From a checkpoint of a small transformer trained on Wikipedia.
Size: 16 heads of 32, MLP 1024 tanh GELU, vocabulary 1024.
Architecture: biases, tied embeddings.
Each number is 128 + 32 x the weight over its row's rms, rounded and kept within 0 to 255. Layers, rows and columns count from 0. Numbers have three digits each. The size before them is the row's rms in percent of the matrix's.

# layer 5 MLP down (transposed), 1024x256, rms 0.145, rows 463-668, columns 0-31
103:084107159105123143177128131112159155117145165169140146153073121197090156104098101173136162095063
094:186127078091106128163116112112112134062121083096082168130129131183148131152163094112095124074158
092:139123130147136144069114152160153149155129107078126054147102110109148101099140158081191107140120
093:134121099090127133099083136096141108103122083093111103187064107114141160083151148148127096129143
100:116093106121139162162117123194116105128200221096145089109126105126121139113145151172079137101177
100:128069135135140154122134208000159139192114113166147093131132206165101107141120148098129109089161
100:129085113147131171079173101149151148170125140111111123135084131164112077184160141102153167130135
087:103074117143114124155114135181130110118166167127134113110058145126125142076107121100114128082169
107:149092102160131120120162108176059136126130172123095177085157124101123165071098072173095156169096
095:203129140119115129122140122184173094126154133120126105131159099123119085121164152109124120092145
104:151136121160163136145162133119177169184128152159112140129122122113079121072093105188119109128120
094:125138093166152121204121170154086172107113136199173152136146123146129102109111132111097049132154
109:177122159127105158094139073178188096161108132091155164150091157149097149149077156095187185065138
083:163142164150143090098069173153169111114147104122135090105101108150138100133141112129129156182132
094:135132120120149125132127110165158195158150128163162118122100098146142053085153097110109135150082
100:130129172152141118159115152125112167118219128096170181109129095155152105116125076166108077125145
098:153095153107114141096141109172127093126106144093102125083135109091144164144132115105135171119149
094:175154139153113136112128128142116164090124107187129086142105101137129138137179150096094140153099
102:152083083148123167135129120170129096104141141201131086145108177120098114152105203086122138176114
095:149076158143090142124128108123139143154122105179156112131154171112139152126186084103163134115099
093:132077086131085127141152085148126154090085115165178112153128124130113109086082141086160084143187
101:091157169108117103141100124161151099106086151117127154073131109126120095102105105141150170092142
101:105076110129205155116093136084127137139134182172191107115121097098111115143112091161099159096122
105:138140159114154142092126126093130087153103083208083079151117153139111134165156093151138135087102
117:165107133121160131050113100129113101154150053086132128129157104115137150166109155151169131146109
097:110066138109125194127103119133103140151126180175113090126159110062130137131170140090172119135119
089:142103051131193108166144165125130153118144152190119146190087118128067115092116057135153115120132
102:184120130122105113102074172135132139132125091117075129137160159163148121183153121135085100141145
103:161154165156165149051152086171137098159189121061147096186151099100107142130121082139143173082124
091:143154133102118040105138124188142162131143132129127110136187137100166129149132117124140125172105
096:088148147144145120060121142162158151115130113142143121156118087118088139169130092104092134159151
095:180088133130120114110136157135163109124138102156128120132117141147135130091149138101141117130126
102:132138135102096109165136163208122105091115152155122130109186161160137075121116141105173129132113
098:100096084124129118099148074182114104119092132074158107095070137158144169144108107121175116139093
096:161128127198139116150140104105135143118178085105168166097156107226111108167140052129117133109072
095:113145150168105143150174120102198110102184147088109145118124180156115152160137101122092162127115
108:107117122123200123140137097100110171158088124073186122108136122128177121124145155099214133124169
098:139140102130111165114162091153088103103096078133167167165167129140100174070120143162153129095071
107:146112108113150159108152149135107098126139113165141104163146126081110120165142168120148092087188
101:133150103091125078141065109139085095119084091167121153058194141107138106072121075162116105113150
105:136161138155114160055178134128129129150166086136078149176101134126107099109139123159096113111165
110:132137120064110103114115161098128059157138099129072141119164096132132143137121104097102117178152
100:136185191127067123174088092109077179130112132132067133135162092133092164085119159165088132131127
099:146069132124140107075148149113134161106158131100136152095122125149092164161104115095113088154133
106:199149092172118110148100167108143057130154146103099090153146081123115167136164113119153122099127
093:068129180201099183114150181063103140093152149110124115128112059113133085085178161144126126102164
110:124118110147155141169114141149139091072167140162124144167132117153161122118131062123124177139067
107:087098132120112177106090170094123125119106140126140133195112180077187175161107058111126124168172
099:121160069125171129087150127129093121104112114128165143123075064123097115065097082128117139121146
098:133058150162141103166059096159132122119105161176093084144135082114125075105201129063112163141091
099:163147137131138128096162096143102169165120083102107124112103161138100132119103204068124171131072
091:130186131151092112066112135188154117160136136175135121087142162110112186177137150148125168154135
117:131097156088083114136108084166135087162140137132109103188129139111149113127130089099120187162103
104:133157075178113147123110135165161166150128112105133062134137171093193125164125128128116119108138
108:135144123044129135179153175147103080132148147151127202119166083110116149132083134175161131088070
109:091166090073099158094158146152118140104183087183156142157104150150166173100156171124160083069087
100:132198135143119136126119160175167037130118106175128158131119196125141113097159141163164120115151
103:104170055167104120070110113155081143127105138099134089092101126072130122115116124097126107186124
104:128153151174121128089120132164132097105087190080142112096111112121124090100115181115086093166173
095:064122114187137089184185129152160133108136111103129112068083117168156110211107087142178127139145
123:106133158108120096148084146115176154125163088096143117124120150179152130140113147103105135133108
107:111200098155177127130097063207080137148123147109079119143176112100175120126097197107123160122165
106:150181081094105052138158151119127148134125116127142072125098145074145148108093180127100159100149
090:163083107138097136100090161126125160160117144112130158107125147125143145096154093128170096174107
101:144146139117093131169105135126107092100171145115114154171104077125129132126177157080112138147157
099:114165125103072094181072102119139127126136109164161058128148093107120174152131148104090108117129
099:085061130093111130127126139136099096148072140023082144097143114126132101145164107188080064099120
099:122068128150157065132112152216169122154085080079140099068151151092214114101092080132131156131086
105:126093121136125102188148157158137104089192092174173128114079127115146155140163166129104115100118
103:091114122114163131087139089115151123104086113116133134086130074180111172135130118128130086141117
104:108108097183151136064137117200092085146179130131165144141144132102091064100095148192120088125126
109:186158123168136122178109082066105160149112106123094117110110161065158144115100117110125129143154
093:149136125101117103158136053136084144075198119129165090121109170130157180112114105127114132114152
099:117153104074148152139084128099093107172108102119093184142166091178097187114155101147164172139093
104:117095158137100109095129154106171151126120122144109126105062141125167149080108071085130114102138
098:097109127107103155171112183137177132115114050097184177092141118135182082117108105107192095109093
095:163136107090115120072150067138096122140145099136110105075130082122104135126139073120158165102134
105:124152118160137125058155177152091148120083191144103105116169107149139150134129133122134115176110
103:142143109129169106122088123075160101134118079129103093126150089166107148123132144104170184160137
098:074107116182128126159132158120139154080127080195128104107121109159079099121095145174132144129149
091:106155136099118140146101189109174151084076070175126164132110134124202193168144108129088134093158
099:144099102123129138130117085119092111121147173120155135085159142130178083163139123097087152094126
095:140145141208121144148159116104081079070113152163164131097187116166105148140147137181097178120131
093:177094127077087163122135122161098181158148128129106120120125111144083137105101150194132154131085
105:154104092128113120127100078115131120102170098169142147060176153123140145083130125121143190093177
100:137118154116017094084171121130073126166086127154154115113146154116096128130152123156102181108078
106:132076083166115151151140097112118076126106102110143088178147115102187087152115113097146105124136
096:068109174140180095151122129085153125233162142163114111124100094132093136176115111106173158133133
091:150181093141112158099084198112117098126206180151158086175103098147118165075054101132119140102135
098:189144086114064168108164123096086129163165128191160135130137048158121079146107124173136087083094
096:129134118119134053117129062130121096117179094125171169116151182148104079151156137135115157110120
105:158151134133131198088057092107109164088114076125162120062143156072161101084066173195136200118166
095:144132082104117118118226152165112133162121165156107092163137127051124157098059106157123148096150
101:110118149153133104086157163121155098109124088139121112155156140118174119145143148094165117102074
106:079126150142095131177109090117148059175140105148134152117084124065087167155130105104119093114146
098:192132102088115103142148131140112134087131141123087154168146170123116126092149143085124172158121
100:136154101172146073129108135091137100108173136133126159142107100165144156114105115116156131070167
097:098017101198152134111156160099089208152164135084196149240159153133104087148072100149131169165095
107:116135099130134148161101100166142149105152126063128125180082152150081084111159096153095135113118
096:073125110128128120175061097175185113103099103130088134180082170172126144133115078119156131136057
099:094109103110119094038139159149144072103137104171162139133111112121053146117117034094167117110165
102:124132131095117093126094196209108159112191145146153106098141099123099137112064124133190100082210
098:195081208032135177069123090134095114160089100080165078127110112164163118105193120154159148140151
109:093085145111124176121086140115161114103127132141176140083146090143167166083121140097116148143182
094:123136131126119160098168131158148107150141149060173153181102119135143119162082117152103156157162
095:084181131109157091153094095155130114102115148093133149109055153105123135157146134148077099124149
097:128142093092099093136150114196130129170158142049116158105128158150134116094172057081101152111071
099:131128127142108166111099127136129161142164123060100063096074112150125113116185123082106084070126
097:167141148195126125113094126096150092074160138108141101089159143065096120089137155139159126210128
118:101124134165151109162096174127093126142086155129176110108164111110173087166146149154103181114146
103:099167075132176099155104129060134139120183170118158136116072184099143166118113089112172155103110
101:206103152150138111143101092091105077115156179144181093146150136157073110116097123098201168161133
107:103192152131104088139109140132130176157136099138103095131138089124117090118148156079108103102107
096:123129112100134138192139152139073163082194091116090164139181127166121159133146139139143070076171
105:098137172136098145108103090126111090173069087116133118141105134163122089182184099117079074131158
106:182091089135156098105113097128125090164164117052102109148126113167131109099110125129187129091195
098:170113129131148164135118096185119125101104158076123142153107073138161090169191108121096119100137
095:120187141076161164082161133149151103120079153161205103158062195153142168138098105167114158132108
106:140099124162136111160070121089095154107109138161088132135140147129139146136125100134099132086154
096:150166124149133103099137095111074136171145125106172076151099147166092142101077142126157153073118
099:133156099139128132162142140099169119152142126170167075158117150148092141156170197135139093154135
097:125097091149155143100103151127099136108124126174170128129096125127087158139095166181102143121157
098:141085113066070128064161095089166132187121099136122165174102193153118119144120109124174121142157
098:123108136089116122098188113145109094125110118189141186147106110105159094167100160124111148138173
099:145085113119135118124117136120167183097128141172113115133078168080180099099156089091095096093091
099:116083237154125114101105110075123092149129134076150153100167101101143101102162140164159125101157
093:147134088123134122110113112104115154081162186106211107150092118094146109065131100098105163181111
100:104122171105122131150147131141171202132123144143106120090149122090129128063154156140131155147076
094:105142072166159178112154107153193130081130105134126152155140152121115145102195100153089115124170
093:079131148125139075175187160107078127091121131125151175124112067110188162173139153153157140096130
099:143149141136145136208148098110154133114139131170184109104073128109128117105159109178129165114090
088:117128132137164154162135177142080152149146128127104102155141135140135149142149098128120133139202
105:115137148115210149122097083149121088140167046080122142106145170127158140078082149109119115128123
106:140172103241200112152136098130184162138125150139129074160064141137152127113121153108110160103161
099:121083163158103111180109063105134109153136076139110094154175115145157116135181055132190101142156
097:040146115137159093117201124119104115171121115110056137104100129103111169115145162151175049173111
091:107136127172086160083115127141126068114108121152110042118163123136131136110096151164127100167179
104:129072124134112061108147082093100144139167120169067165074089139133157107133122151118112096134144
098:110099083131119082099097088116079090091148108164094144131118134160153144127122105107133131105114
093:161139103151110144073148109176124205107171163163151112131118136146109109142094112055081100114117
096:149156177175095145101147111172128145120076121099105116105089108151107143095192165109096066186136
096:193088128046166119115164154106098174107179099174093097149093133135081148127147107097117120162129
098:105130188090185116159129105099173108128128139094136101156172116117120145143137143155146159158113
109:142134077108119167132144130173093072089093127144200174117097136136152124076135150142157163165176
104:110189077146102109217116204092137128127156084142069147070199126198079144066143138100110179119126
100:174132114117126118132120132151085145082109184109070111123093072137109120135137142109077123074110
091:121135138099173109160123049168089101156079099113109122177155114101185090138139145103076117101131
095:110128118104156143094210097109140178135110187134092140129085175139176178029086115104094153093140
102:085074093099098154157131091173120156101172131100158089171122155121159098132146120189118133129109
090:086147135125090164155146131126186136129157120164125160155216100105124152138123065127127227127091
105:199130172148130085122120146130140113123100122127092137106115125141082118123146088154101139152157
093:122130146141126173107095151147139094080108109092169074122144072137066128111151122104219119192188
102:043138145149062113124164085071093196156085133128109120101156091130095148102115130176094126135116
097:184162095095165102131154121115101189139170139164219126146112109211159143102106168123145142114115
102:030132122143138101111138133120117146115104090177108135137127158119140165089130096145141127139083
090:101133087187098144091165084207162151115151079136151140142097118107074175108129090015116161160110
105:077143092183120109159158169157186121084147102126113148086112131112097101109123073127131158133124
110:111188199120179112121090134106066060145149121152106096157175141102117089139145118127177052116109
106:071132149145145107140169080167061151164118226085132131132108143102140126075183129105156087157091
097:150166117129153201073145135149150124167093132111190132167136084124075128121149130130137121114154
099:143117096188120162138122145137087139147151182094093113104113111152147209138055166168129158110132
104:123198175121162103119106113158108129120096135192170172158156086118125092115148104151099121161105
092:164142128090170149171046140089170096096160167120124128093162144100117089161073113083135113052176
096:150095139118116134108156098113128145162199155100103150121129106125114107178138147123162130127103
090:126127117072175117109081069167127196157155183158118057137126148115121101122111151169096188143194
106:140099156128101115084122170135110190123123085122121082131086116190049101118138113151154130155076
093:108162155134142098144124115133158182136163149149130125157149155145133108087099165161112162149107
098:092129130144088096119088120152144195167139170118117163165140084165184117124155134154113132133177
102:125141114092080154141143144112164160111122112139133170065180107096135093112097156189152065189154
105:126174122143110164086107125133082115096154142170083179123132145084129101078138123093136107116197
112:115173120134136102105138141110128073098140090092118137104130024133153134145148114149138112147121
101:185129135110122151099084124066156082142068061132141146122086148068129151085168128142092168126088
106:172164085123162194106095119113184116181147154111088079156077142105132110124181107183159140152162
094:105088093140156099119144116152125149110081129152146101153111192174089151114129081130087126159122
097:158158098068089119155136134085113112132123104154142100154128129162130127174113188068112198142048
096:128123104098092166139141161139111127155138107161115167101135164124142082082121110176150178129125
107:161108108167124140141100097138155143191148140110163138174126134149208058110137122140073065082133
101:086105079142089090131083126117097147159133139139136166126135137220121133128143179140118147036166
101:185081119120148138108127113179122078117103164081059092119153162141123144099125133136138128097149
105:060147106125187146112123082138104103136087096144069114159165106199107102140160185132082171170102
092:160149170096167115115141184158117133135064101198067091114100183121128111097138130122117116137124
096:112150157144121124062044112163084120127188099156125091108127109162062129133141065095105104183154
103:152150101116166072072106126125138104107108102170120118156179169148098151074085118130145129118147
095:129127075141205124161130134154170103120157124130058138140113163096119135142156087058061132147161
101:139126125092189151103167156124079112187101098162139081120136105115162099059187204165121086127113
107:137115123118091218083106173098212092132120126048184138174061193097076097141149062159171174092097
083:061175187067106090084103159142103155149123101160135119134128111114148150062186087099111154146129
095:133062149088091143111133092138193146148119108115161124231146138150080095142070161147145097119088
099:141113176129140142111084142101084098105171099128157111103162090099086129111149110141146084139148
104:113142155107137128193093146144135172164172075163126148117118154122089108101139119067112097173146
105:135157102132083159137126152117149134182131087176146130155153161086114136196114220093108117111174
093:118128078144099121103143083150112155166087091216125151146105107143122121149099107165169131126105
106:107112160166104113118129159053085179087094107129150119111128148151180168171150138137119102035128
100:220149112077152124161117135172094040151116146159131148107104163160203093156117116077152160125135
107:095142117101173103124134161137151190115114133137157115159153106102133091136133111138069069070134
096:084171103131103155090074105155085080080058108132193137118079116160098128087153123137156114120136
120:102105141152106076144155070196080089094102188098077073101088110124094040123124127149060073141109
094:142120113099073139082088100095217190092125183111121096174099106148141137085139127078116064115164
104:123072130161084120146120197160168132113085079078142095128103134105063172146116104108108120082086
101:092146182163101158186133129148071074094189073123160123152125126114090073164085152162112097159130
109:102140122097165090097103137123095058163164131143072097140145179139070138137116161167145104169113
099:130110110094183072160129155178115133115131156162120093135098160087135120090136055089158137185120
104:137125157110163130123128176125175089154159103114110138135134106177029139101080082163167156123133
093:106158140121139128151127087140156144123205124065156143149157121092070085119162115197158161123100
106:123161165167134119126088114163158066112091138139116080123155162189158119146138146082109111168090
108:157110131129171152062077164137137154090144128148114146131130153163088157114109149099152081181164
# layer 5 MLP up, 1024x256, rms 0.0992, rows 464-668, columns 0-31
098:117118152136129169138142148134131151148160133122123191177089178108088157136134140138125045118145
097:171151088097164176115079117127071184131106094132164084133185101155173133139116102096170199134089
095:115118117192198116150128077229175154157109119119139147088121132164080109096088102095123124083173
099:121125119122082075144101084165211160161118106195141131104090119142122111113112126100122163131169
098:098182107160097144132140143180122071108202104150082161127158175170099131124113113160158106108092
102:130146110131121162127097121164192176116128128133133216131105165121123057160114126121112111089088
088:179121146070080121144136146148203088110093144121116147164163137088111091130132107093112093057096
109:187160072132160173145139119157123109107121143134081128073138098155167138098082069183113154085081
095:142147172160163151177091121157133171122123054165137147076149093145125138144129111147159097047144
102:113094097111148131114108076163110112150154112113105108117112170176151159120147139189117048095110
100:134131111113116091135122192125101130147135119133188179108136130165175153164129126153075126132127
105:139141133156132073124112129133180128139092129169127085122121100151130082109034139140148139076131
095:068145133156161136087191075136070121120056138119150135107123053120084161107103161175109085077148
100:186143088107139141161047115154095164146132107136100115134118156134169106166136106138145086084177
101:177140107164066170150095151160162108135108137127151134158088193045128113116148169137087144140129
101:135157120135141139089083101093178114131089169111120104170093098149201128133111163187164156094146
101:150158114176139166154123136141157113121096155134103119145101089116210083168189186089154087154120
098:128107100135127113117093120149099165155132104111171176128090149172120085206150155141113124112133
098:140119155142109140119144132143121110178163174110143175055029164159135129153099185091081144148153
098:077089168095147148127193145173104088091091118197115136112095138063155162064150084116159133131125
099:072135165111135174171155093137142158055144176176196121132143077117109148191145099083180144157142
104:087151119099141156132151131131140135164088160076137158095132123195129071125133154097176125180130
101:098121108137117080105098141174173126129116088139088146120122149090137100195106159140222121127147
108:176133123148122121084071090141112184119135084115140111102222133096108068115092164135152142054166
102:136132132146145160133137079124050124130093098082138157114133136184155112134109104120094139120126
095:137165158168046109080134139083126160123152113096133170137187165108139124105094147114104123111155
101:117141093050132114079103101204161103110110137098111115168129095208171116150091132154111095109165
097:160093162126151121122145118145130118120154111143139149117165111120154089099111154113151108155083
098:138142140136150221162130159136097085061098117130140141084117152160117071132112150151187142112113
096:135156142141077063193088072143062147108118157150175156138199094124117126122153122169153132156135
098:188152021107154143168118147072163104135087084112128173142066112157064074161139138096121162096072
098:143117138153177119132169145141136104085162136123093110114145146105127109128113152171175140099084
096:141120110172139116127103153145085113183104122158140111095172101120120151142126140136159136081084
099:158208125154156168130089115156125144170158057121130099087113084165142144120160098087179124073102
103:064091129154149160141125095146145145086082138097074138137137105133119115139132098137132132108130
105:143143074107168130157101176206118158130131097086067144079159143098141150068164165127152047111120
095:169114132147126135184168115109098213110183164051119131128121106162178081098140119147135152107153
100:156112107143137165121107095096144139122149087144120143107116148101136082150105099147156097152169
105:095088088067075169100083164132105140170111163086128124166138138166121070139135075133172173143154
106:133050136177139125122149150171099119132107098150161129107149125154111106152077111101109198139063
108:151154137156138166122101137153175080187143113148115110137121117143090075159149135091055164111126
100:137136148114116103135107070225116162110147196161162098134080145131095069130110106111132089124050
105:065128099119176130113122166152146119168126084174123109143113088158137132112103089134116209131204
107:081177197077126173113096081140147133140196109122115099095164133110114164130131112127130109106148
100:154120083126139139179122179115128096126115176096133141094155078148132101100064106141137105134126
100:105129131155146175151163136141128188133172160136175150122220154085166119138123097136107100150134
106:109123138114139144171107196128206106133111097091079114123085162143187107128130157116164119154132
103:107148140147190158098119152156120131172122165139157162167143141156128121144139132150145129087159
097:146106137115198080074153126117134072120190107155161135129128087157137186142058122107129100146128
098:139101131132105102144145139190123101172118158160128122136124078182142108146158084121155150123158
093:111117174142110119140120134187141083126141116105088093119117135107154131105145156149160144148092
109:139167124158130111163109101088115128080128146140085123154066083125109118132152078140133160132149
100:143143095079114118083111115126163104125170155128140138113099148081137136131069174179128079145181
105:109118105117118163117092173175129075130200104163141112120126151132101156079103132096123126104152
103:090153170086118091165117113132115146139140123170057113136158170165130190153131096108120135099153
099:085032119128126170092137097158117131139123128151066113164169120149088126166114100121131172149074
100:096081085150178085085101069142138112164090091145145171140149123129128160128158122151078185126088
108:117163120186159131144118141122153141154091078102100140137086128140161104165116156153094103149104
099:131116092154127077103109176115136142126149151143116152146143171136091087097187149150062140143102
108:146139146166137097112100102157170105122102046126157145140129105110121121138122160088142118158137
102:081144131133125106120137083170053134142072083101193083170152123093107133169097193154088126144184
099:120118108156179115127116133137107088156120082159111126174148100123133123132148137124106088114194
093:196147138110191138152081126114149095179126136109141162092153147102137099100168097147120066089131
099:143137069159153101115151124120083125112159106101110151115105065145105112120112165102114034135144
099:118151084155094157111125173131143060143105136135103098129114067112141155118088118159150144131151
096:105098183067165134134127051144100139149162137083135126143154163088075153131086127193149088115139
097:118141128176143150121109172153124194120109134112149126159149109093167156130120151139145151072082
105:052070183115179163135131122176107165124180102165105139141164139169120087092093145178140080055160
100:149065128144155069119131179127107105141121126121204168188141142146080169141138163067111172118105
105:136120091072105121057119108142099143136131140169131116089127129126163158145125088066094163152143
107:145167137119103073099180139149172215133105087061138140130147136135116132124111143134139125119183
093:175130129130168093137108109118202099069148168140139147145128127099113119081126087136168076121113
101:107143134139135101096196184120138079155171119111170135136130120115147180153086175110082088115160
102:108077133153186117117130099116092157107091160104099153135109159130143129115162141076121115159105
105:172121158059112137107079153075162106082188097127149182115117120152163132094132088100112143167077
101:151111156072121147117116137112141075155104141149090119154107159118117094141107119131140178158108
102:124167115131121078159175135104109090138133081116133135105113126133127109217109133097125099188173
100:156141130170123099122205116181137194108088137154052100121139120050146065155105132079162141111056
099:135095116112149180085148166156155111123156042124108148098086095139126121118092115120194155026152
095:100096113151142152118121155134177121073124136147066096120088117097167115045147146150110113035209
098:127172146113089114145153134134112145081102128132115162156064126101178180163139131090154108132133
099:184083134148131123155131179127076146109147153143100091190163195088155129118098146143088086136162
098:158094132110124178160098087121086160134117158124113173132114218117074106143126143118087135132139
097:105089128077123153155116117170136153099135149165084144080187153121101042180153104096092156102120
098:124148073092148172112123189135090074121112121056125123117119129134093133083097188154096110102136
105:169175138155124093173129121183107094131113084153227139143117072120140156112099135145163122142115
096:170180098095091114167126112184130110154105120140156136173160156176171110122120183141134198112141
096:169116128117125126181134129125095126106105159124168120142125186112169137108175190120132117182101
101:171175088135092132090123128169136152143074145132090142186091173148059152073123098062100074098183
100:226127147164169112076109154142141159159131100080118161081186132129142074194141121126158117143110
101:177176100114104090127139125120103152141146128148099117190147128101156165123143125098142139144141
095:121099124116155097129178089171108134072143127157091142153129196101136133129119146082153116135159
106:022096139152174115099149134067098170101176136208098096151117130135082126154163164102150138041142
104:122161147155141139176121174109097079155072128069076161133057107088053126120196118031135111167147
100:149200116155156167082167139128126125158132140184125118132083128099116116168124164167093124171124
101:157105114143135142136133156104172092102132080139094161079192146188162126101134139142112186080143
099:126098100151182151084176092071191136123175164069163120140166139145111174192163107174122122151080
104:113142139099154164080139068133185155146160119159153163169149189179159092195102168070107153083149
100:109138162143098151124127078154157145128113096134141153060184129077154128165085161125141050109097
099:097093079077109101096135105159091130145104137135184178097102106081149128098129113168107108140099
099:176113144129115117120098195177134124164106100130137132148201132094125138151116073118162083122119
098:132170155168088068104185133135119104167173118062137105134121166119170116092111107150079150146208
100:103085096132099137152116128119129118077093119146078113154041165071146116136095129118150133139154
097:079139133082146101149107139123097174129076132120080079083139121168112146115116132137141096116112
101:146139134075110093140081127128100096134103109147183178134119093135104130093163136146072170136183
099:163098068133197129133140092186086150134151121068125129082095167129109108131187138146133085100148
099:084118156134164225135130132139064127183163220129178080190099147185149117165143165115094132095151
099:109104072083094193096063103176119103116119124122086145101121090121103089117074143136110137121122
107:084127138149129104089115174186090090174111114151092175127120142106111127095118092167097122108141
098:142154071149062156139126116179161115149187103135153159132162169133072101170117084161131120100164
096:132116074188096113113213120108126145175121069136143130150103100117114141089124079131098159051150
098:142137153173100131138121136156116146107108146099103118119134160197140144106149124113055157150144
098:087151144112132124153076177118161122169064179072140133098143187108102069167147123183120180184126
102:152187120090141108098170133051096179123156125160078174111125125147114116136159111157195137085127
102:089131102170106137132133106139115114137147172108123158080162073134115141134142115173138110133176
098:071067141085127172109148146136162161209113176107142167136192127129110100108100092169165147159104
092:092178127129113079112135121131103105158086110109090070154137112100151109103099135148189072160119
101:123095123121135089176139121148143162108056205139154166126068061114151087183115141144168104110104
100:115087143182163169154131115134130105158151130121121109204161149106111087117150116085122159200161
100:093142139118188167073097194075158119114141121186092133149161125138151132063122111200114138169084
097:149170068121148104146078141020148138161137114132218137090139162095112092146171138103100152154111
104:145028107162139124126131093124177144065147095159152163122165181109126135114148138109177094152159
101:188138132152105193114097098155116101143140110128072103115150107117150134199106153148103079158142
096:147090119091103120136130142163197085068116085111119130163169175135174159143137147195137112083155
099:115176128087172155113078128119088110098149097122175111096134135109106120165138149137122120108100
097:106131122190137124101180110100130071176147165066182146166095109169091139154147136163146138117126
102:170127141138107124129118120167130147055121187140069187108115146154169127089129113126095087051139
094:150138065184174125092103134100150151140114141091178127144111143141133122187065135086064121189162
093:140144150161174154128129140185179117171152140145067096115094148145144169109085063150072074080075
098:118089108115155162102084107187155106145145104130093165123119161081127115173150124178130143123165
095:136105142133071141131158120106132145186055140122138171179131100141169115112154084134065137118113
102:115068141105116145094109099101117104126103122093113156143133110101121126158074147149143059147100
104:127066119127107160155171158110124103231127121138159128086077161166142129166093118103125138136140
101:098161160089105105078215139031079119145131182144145169125140152106087166162113175131087151153130
098:142155115110162162181110147104164124103085095126102145096145074140075123158087170089142141146064
094:145115069125141145139146159102142131104142086121183166162148141114104146127157136163127079089163
104:163129136120197023100056140110160093109062199160140168065085111102112102136198076059141116168079
098:126138152155139044173054116161096098137109120129124124078157120096185136107135156115069130155151
101:111128172081105126124128169134174146183114186107181119129102169143196091151066141090072080109117
099:084176139082161157159076153162178117100128143128162116185188115128159110182112096099100084087138
098:129159119125157118104142109145110126112106085147029139135119119118179124159101114137121157120192
095:084136072130148069136188186110138184164101121115130127175080141169142101137203155150108118101127
105:115109107122102155124160090190125125067126093118099152105147157083202123171089156107148115115102
105:141159117120209155158203120126104126105127144128089115129164057081109137114091072096133132114124
097:141138138093117123161146134075062171204150071161106187131071125156115082129128121110157138145117
093:097072080150126167159149130144104153125085142164173137108113115178162102164143089088157159198070
095:135107171145115114120134177141113099151125060100152190162142104117098102157097139193153094155086
100:125102114145116052170103127127111146066119113149209115144175186132207116177055140162113132173145
094:171136161123100092044128118138074127116105097105124170167066124161155148194065174168113102167137
105:157148122151056106129106149130067095103149108099059123161126138154148185143147102156091117174119
098:141143141162115166114086115151132140152130134097146120155117103112161101093131110092060183169155
102:190062174083095142080132162143092143170134107133128110185128112114137158139120162176133131133155
101:106089081152191098098107131090174155095095149134134117201123116156160121101115134188106175157154
097:148183126098128084114133101136180114157075101083091152127078130144118127154087139124130187164106
091:114113107073105114100093094084192075118101194176094081105139177142164061130117161119088130143070
102:087122110101226146131136130127117107144098100084163108144122132138169096134138107103064126188135
101:170135202141126126114118167078161116157131149163194160138128149086129186119113080114119098087112
096:089140077100132076192137143145105142137195104106134139135065168199102143131194164144136051109125
098:186096118125124104173132126120114173135106160113171145079109117111130135141107116091154090166152
097:123094131115134127120095079137139145118152167143093158185116136109102128160098104171148079138103
097:099107152132146125162155116171160087114095141156113173125232166157107144104103069118117164136072
096:098136072137084121126184129147136035141075127142097152115091115115144154189097073100066079146133
096:165180134072055132100106151131123146121115076145154113143127177082121129068072087071144056108157
093:186101133156143125143135113163089144092158123104175156090115135130141098101133112134109124164071
104:151138159105125137168087157150133139113108098120114115132125143106161055130092094146135175094109
094:114160166154112146156159183111174169102140116123166184143173136092107026185127106102083129127099
098:168139139161150185179086179112214089109145128115192135128131132112082178113117143059100135143095
102:053138160129117116124166149091099188150125087150111139101121189129110145093125121138142168111145
105:159160117105103096094136148190045149123113102168131151105128101092117143155109183158152169122143
110:168115125165129108147126117178173115130178089060124098121129082040174174048115129172096148100142
099:143134131108151140087139067128122058100121129226090127147150123181175120112116200185105127100125
100:089091062115082103155082122125149137134173101147200132142153125112104085164095126110173134145154
099:122118129106099082143043068118143103086178129091140093135138152107076131175079122074130117081192
097:085116116117117143099116153064111191149169134156161103128117144153129085124189146052171109169127
095:150131185184142060169089123083123170163122122122122099165145116102119136140146096128080120125091
106:130137074163137136129138143100119133170148123076127089132138113120152129134140124097071156137107
100:065088121110091089130165114101160145126189042092075126103125094127102143152091125162174170134172
100:158098141108174126136170178136100110133135109102142121091089078103146160088130072136107107108130
100:135103085099114031135110146129166176134131121157145142162146157132145171093117136092107128140113
100:147129134102078195140112091111126158154238116046209120104134130098134104196109111095062150130110
098:126197044094120141147138135178114124077061190070088199101124097116086164100143171141099131161145
097:181062171127143179096126119134148185072124145188155158135147134145148131139073115155094174139116
092:147094084084163099126171118167188116148128104151099063142143101132101151142100124051107140110086
097:032156078133076128114111155085128103104106147083131132116170214124143111117175133114072115160120
103:163133112105111115139186092164179114082121126138113133155087206091107132142138149105134055103129
085:152066130201140067140070153097186133101099125100059116138082168185079085121098138184126098111109
095:173163084092126131106116137068090120154109086101123163106132123054120111080103104122125144127094
098:118087146122150123134103142094158085137121165144151152159148101141124136136092105140128151182125
103:139139059152138076160117170115133086126141121143075155147133093156121135150122110095172187106109
107:096133061078087126150112126148165172121121130177094152140167103111108138116145123166128086087133
099:150168070112117133134099146067133117104100156072172139137146173149103110170111139061141169098130
105:137113096103126108120148139101103153175092095098140117140123212093129164133108111148131162084157
097:102149115154142078132140090149151142088107129148191216153119119111109073149148148094110123163145
103:151111100118182095129136151128150109116189064158124104165162125159148084154119156087114129113096
098:098132134153095099136115143101130077175080119080162163136108081117213105098099134155122191181165
116:122173088159111077158170107105150157124141195087091119111122178167124093128148113146059082105105
098:157131138119125093133103073120183143158146106114176077096132107079111112126126151151136129112173
101:170086115158100149106100111122150088141169147144181193150171102074147083064184147109141172083113
104:208117126154131122108129062122188159141155080154092113133105111096134112144100149105190120146143
106:139109127105129075144064150161148112174160103141156142095134161146117076133122151115115091107115
098:112148097124112135159150113147131145148091093070128183127103172108121153129090161134121088086141
104:154092132133167062159139148178123186097119117151112121114104141108086150120108069154191109137144
097:153153126071127138143089166170099146126092095170118184082176132146146139097142077118135159169184
098:159157106156104100163154098181115142108098121130092115149170152109124138091161134102174116174129
100:135070135148164087134136114138132163086121155194113182133126102073083178117089160115176111148116